Part of a small language model's weights: a variant of Adam for these matrices.
Each number is 128 + 32 x the weight over its row's rms, rounded and kept within 0 to 255. Layers, rows and columns count from 0. The size above them is the row's rms in percent of the matrix's.

# layer 5 MLP up, 1536x192, rms 0.0943, rows 1412-1415, columns 0-191
size [109  98 115  86]
[[146 118 118 105 213 110 118 101 126 127 102 130  99 174 106 151 148 126  80 138 134  62  92 119 123 163 123 129 128 142 112 116  64  79 150 146 119 125 106 140 133 146 113 126  88 117 105 149  69  69 168 128 141 153  82 149 131 143 124 163 136 121  97 152 203 179 117 165 152  87 149 100 105 130 152 137  67 134  98  64 175 154 134 182 120 101 115  75  78  95 108 175 116  64 140  94 114  82 133 158 151 122 126 129 156 118 113 134 151 116 130 143 142 139 133 196  91 121 149 120  86 110  96 108 128 217 107 105  95 150 212 132 122 154 169  88 160 145  90 112  75 143 157 132 144 197  52 155 169 132 104 143 155 116  94 158 207 128 148 145 168 142 183 110 122 122  96 142 163 122  87 178 119 163 217 181 107 121 118 103 107 102 112 150 151 112 145 100 134 155  97 171]
 [142 100 124 125 137 129  92 107 121 173 152 133 121 105 152 201 112 135 145 142  85 133 113 107 120 123  99 147 150  74 124 150 153 125 196 129 100  68 139 158 162 122 114  94  97 153 198 157 104 110 140 119 100 120 147 126 134 156 104 146 150  95 181 167 160 185 144 122 135 139 140  75 134  91 136  76 135  74 117 105 157 114 153 167 132  61  85  95 120  82  84 139 149  91 141 112 140  63 108 124 124  95 179 108 137 150 140 120 102 139 170 186 159 138 113 177  55 165 166 112  96 183 122 138 181 120 127  86  43 151 140 126 149  95 145 105  81 154 118  81 113 105  71  97 119 108 146 101 159  92 153 135 183  87  84  71 193 187 110 110 133 115 162 136 127 121 182 175  41 105  99 160 135 126 152 109 159 101 125 148 140 108  86 113 205 125 193 134 150 133 118 143]
 [137  46 155 107 119 132 140 147  64 117 189  62 129 203 158  99 124  81 121 166 131 156 133  72 127 130 109 123 130 149 101 131 119  95 115 128 188 147 188 119 147 169 131 228 154  56 183 141 109 150 149 140 179 115 116  87 158 129 165 153 123  91  68  99 116 111  15 143 109 146 145  96 142 142 133 176 102 135 104 116 156 113 176  83 134  91  82 135 150  89  97  98  92  83 128 144 116 173 148 130 111 135 122 139 101  89 110 138 121 106 126 123 134 152 160 111 104 192 174 145  44 147  96 170  71 165 162  99  57 162 180 110 108 129 132 100 163 116  98 120 110 113 146 142 144 142 122 130 119 183 115 149 103 101 116 129 122 130 149 120 164 123  86 156 140 150 116 135 113 135  97 111 113 157 123 131  99  80 192 153 104 122 137 132 155 157 197 150 155 152 125 174]
 [163  93 120 115 172 113 135 100 139 108 144 114  63 124  76 153 109 148 167 177 119 132  77 138 148 110  98  63 166 133 102 146 122  96 170 100  86 148 156 132 119 193 123 156 157 126 118 157 106 124 164 148 130  68 107 116  90 175 124 136 103 118  82 107 158  78  87 191 113 148 132 160 153 121 114 167 135 109  56 116 117  93 135 174 124 147 124 147 160 104 128  80 118 138 168 108 143 108  92 163  91 113  77 139 122 135 142  85 146 169 141 111 159 133 159 175  64 172 123 171 135 108  97 175 136 152  73 129  80 124 103 117 122 108 134 174 142 146 146 122  85 124 217 134 130 193 115 148 141 169 145 134 160 151 132 125 140 106 150 167  72 158 155 150  61 140  68 132 100  63 155 139  93 123 178 120 128 121 102 125 112 140 141  21 188 110 188 116 180 197 134 148]]
# layer 5 MLP down (transposed), 1536x192, rms 0.0833, rows 1412-1415, columns 0-191
size [104 104 125  93]
[[131  87 119 138 106  78  53 102 165 150  81 106 151  86 156 194 132 147  61  89 152 124 142 133 100 165 120 165 144  88 158  98  81 138 121 163 152 160  97 131  85 174 106 141 148 122 125 129 150 130 183  87 124 132 129 144 136  85 161 160 117 111  34 162  76 168 120 164 107 128 109  82 158 155 168 127  87 118 119  92 181 139  37 119 139  78 117 169  74 171 104 143 113 144 143 158 138 128 161 132 107 144 158 137 164 109 139 139  89 133 169 132  21  95 150 158 117 117 139 170 152 136 169  85 146 175 120 120 138 171 171 171 163 137 132 153 137 170 140 118 137 134 151  84 144 126  91 120 211 110  80 114 104 115 145 146 161 107 153  68 142 139 104 120 124 141 120  72 134 152 193 125 133 164 102 100 161 120 130  74 106 151 133  82 129 137 106  64 119 145 188 151]
 [ 92 151 144  96 119 135 101  84 124 213 119 157 142  78 117 117 101 131 154 141 107 206 127 137 166 120 140 148 110  68 105 144 115 121 171 140 116 134 111 115  87 142  59 144  97 148 141 167 159 133 129 126 116 150 148 131  83 180 115 185 164  76 186 125 128 188 144 107 106  96 145 121 101  43  51  60 122  79 135  89 166 127 155 244 115 168 135 151 128  71  57 183 136 109 141 120  96 127 150 131 124 140 172 128 108 131 166 172 140 116 189  89 140 143 128 140 147 118 130  83 131 129 103 162 158 133  73 104  65 128 116  87 144 119 120 160 113  97 122  85 121 117  99 116 109 102 145 171 118 148 121  98 141 101  91 123 143 175 156 132 158  90 110 144 130 162 170 164 100 125  79 176 124 182 148  91 144  60 145 166 104 152  91 108 165 119 135 178 144 133 129 146]
 [141 130 142 117 129 154 173 102 153 154 139 137 137 124 161 173 143  86 152  99  86 167 121 166 113 146 167 144 133 122 115 156 149 145 118 128 158 132  99  97 185  82 105  87 137 215 115 137 108 152 149 118 178 100 121 148  88 126 149  97 189 136 153 151  99 138 173 167  52 130 175 130 164 116 123 129 155 196 166 147  56 100 144 116  79 149 150 156 126 124  92 121 160 103 121  72  84  84 202 171  92 123 121 120 146 170 167 146  86 128 172  73 100  91 176  67  50 137 158 113 163 137 130 148 151 146 113 157 108 120  95 105 125 144 142 106 120 123 136  91 136 120 143  90 135  73  69 139  95 232  86 122 111 146 124 131 121 159  46  73 108 150 116 167 130 106  55  95  92 153 139 115 144 154 185 103 101 144  80 150 110 127 134 139 126 100 136 119 106  89  79 120]
 [207 155  87 130 132 118 157 136 100 139 158 105 107 156 104 166 119  47  73 127 132 158 128 153 149 103 102 134  76 107  36 147 134 133  98 100 171 136  91 120 106 203 155 148 175 152 116 130  80 148 166 110 141 141  85 129 159 144  81 125 114 160 136 144 134 125 104 101  98 147 129 139 115 102 111 149 145 125  98 140 152  91 144 138 158 150 124 165 144  93 130  86 107 195 151 143 113 121  92 145 125 159 131 177 125 135 135  96 130 151 133  97 171 170 117 107  79 142  80 170 128 113   0 161 134 133  83 141  72  90 147 114 117 108 142 188 157 131 110 128  87 141 165 124 131 153  83 137 115 133 149 112 167 136  91 134 151  77 146 131 134 173 129 149  93 134 106 154  72 136 119 109  92  82  74 132  96 109 158 138 140 173 160 131 144 131 202 138 170 171 135 127]]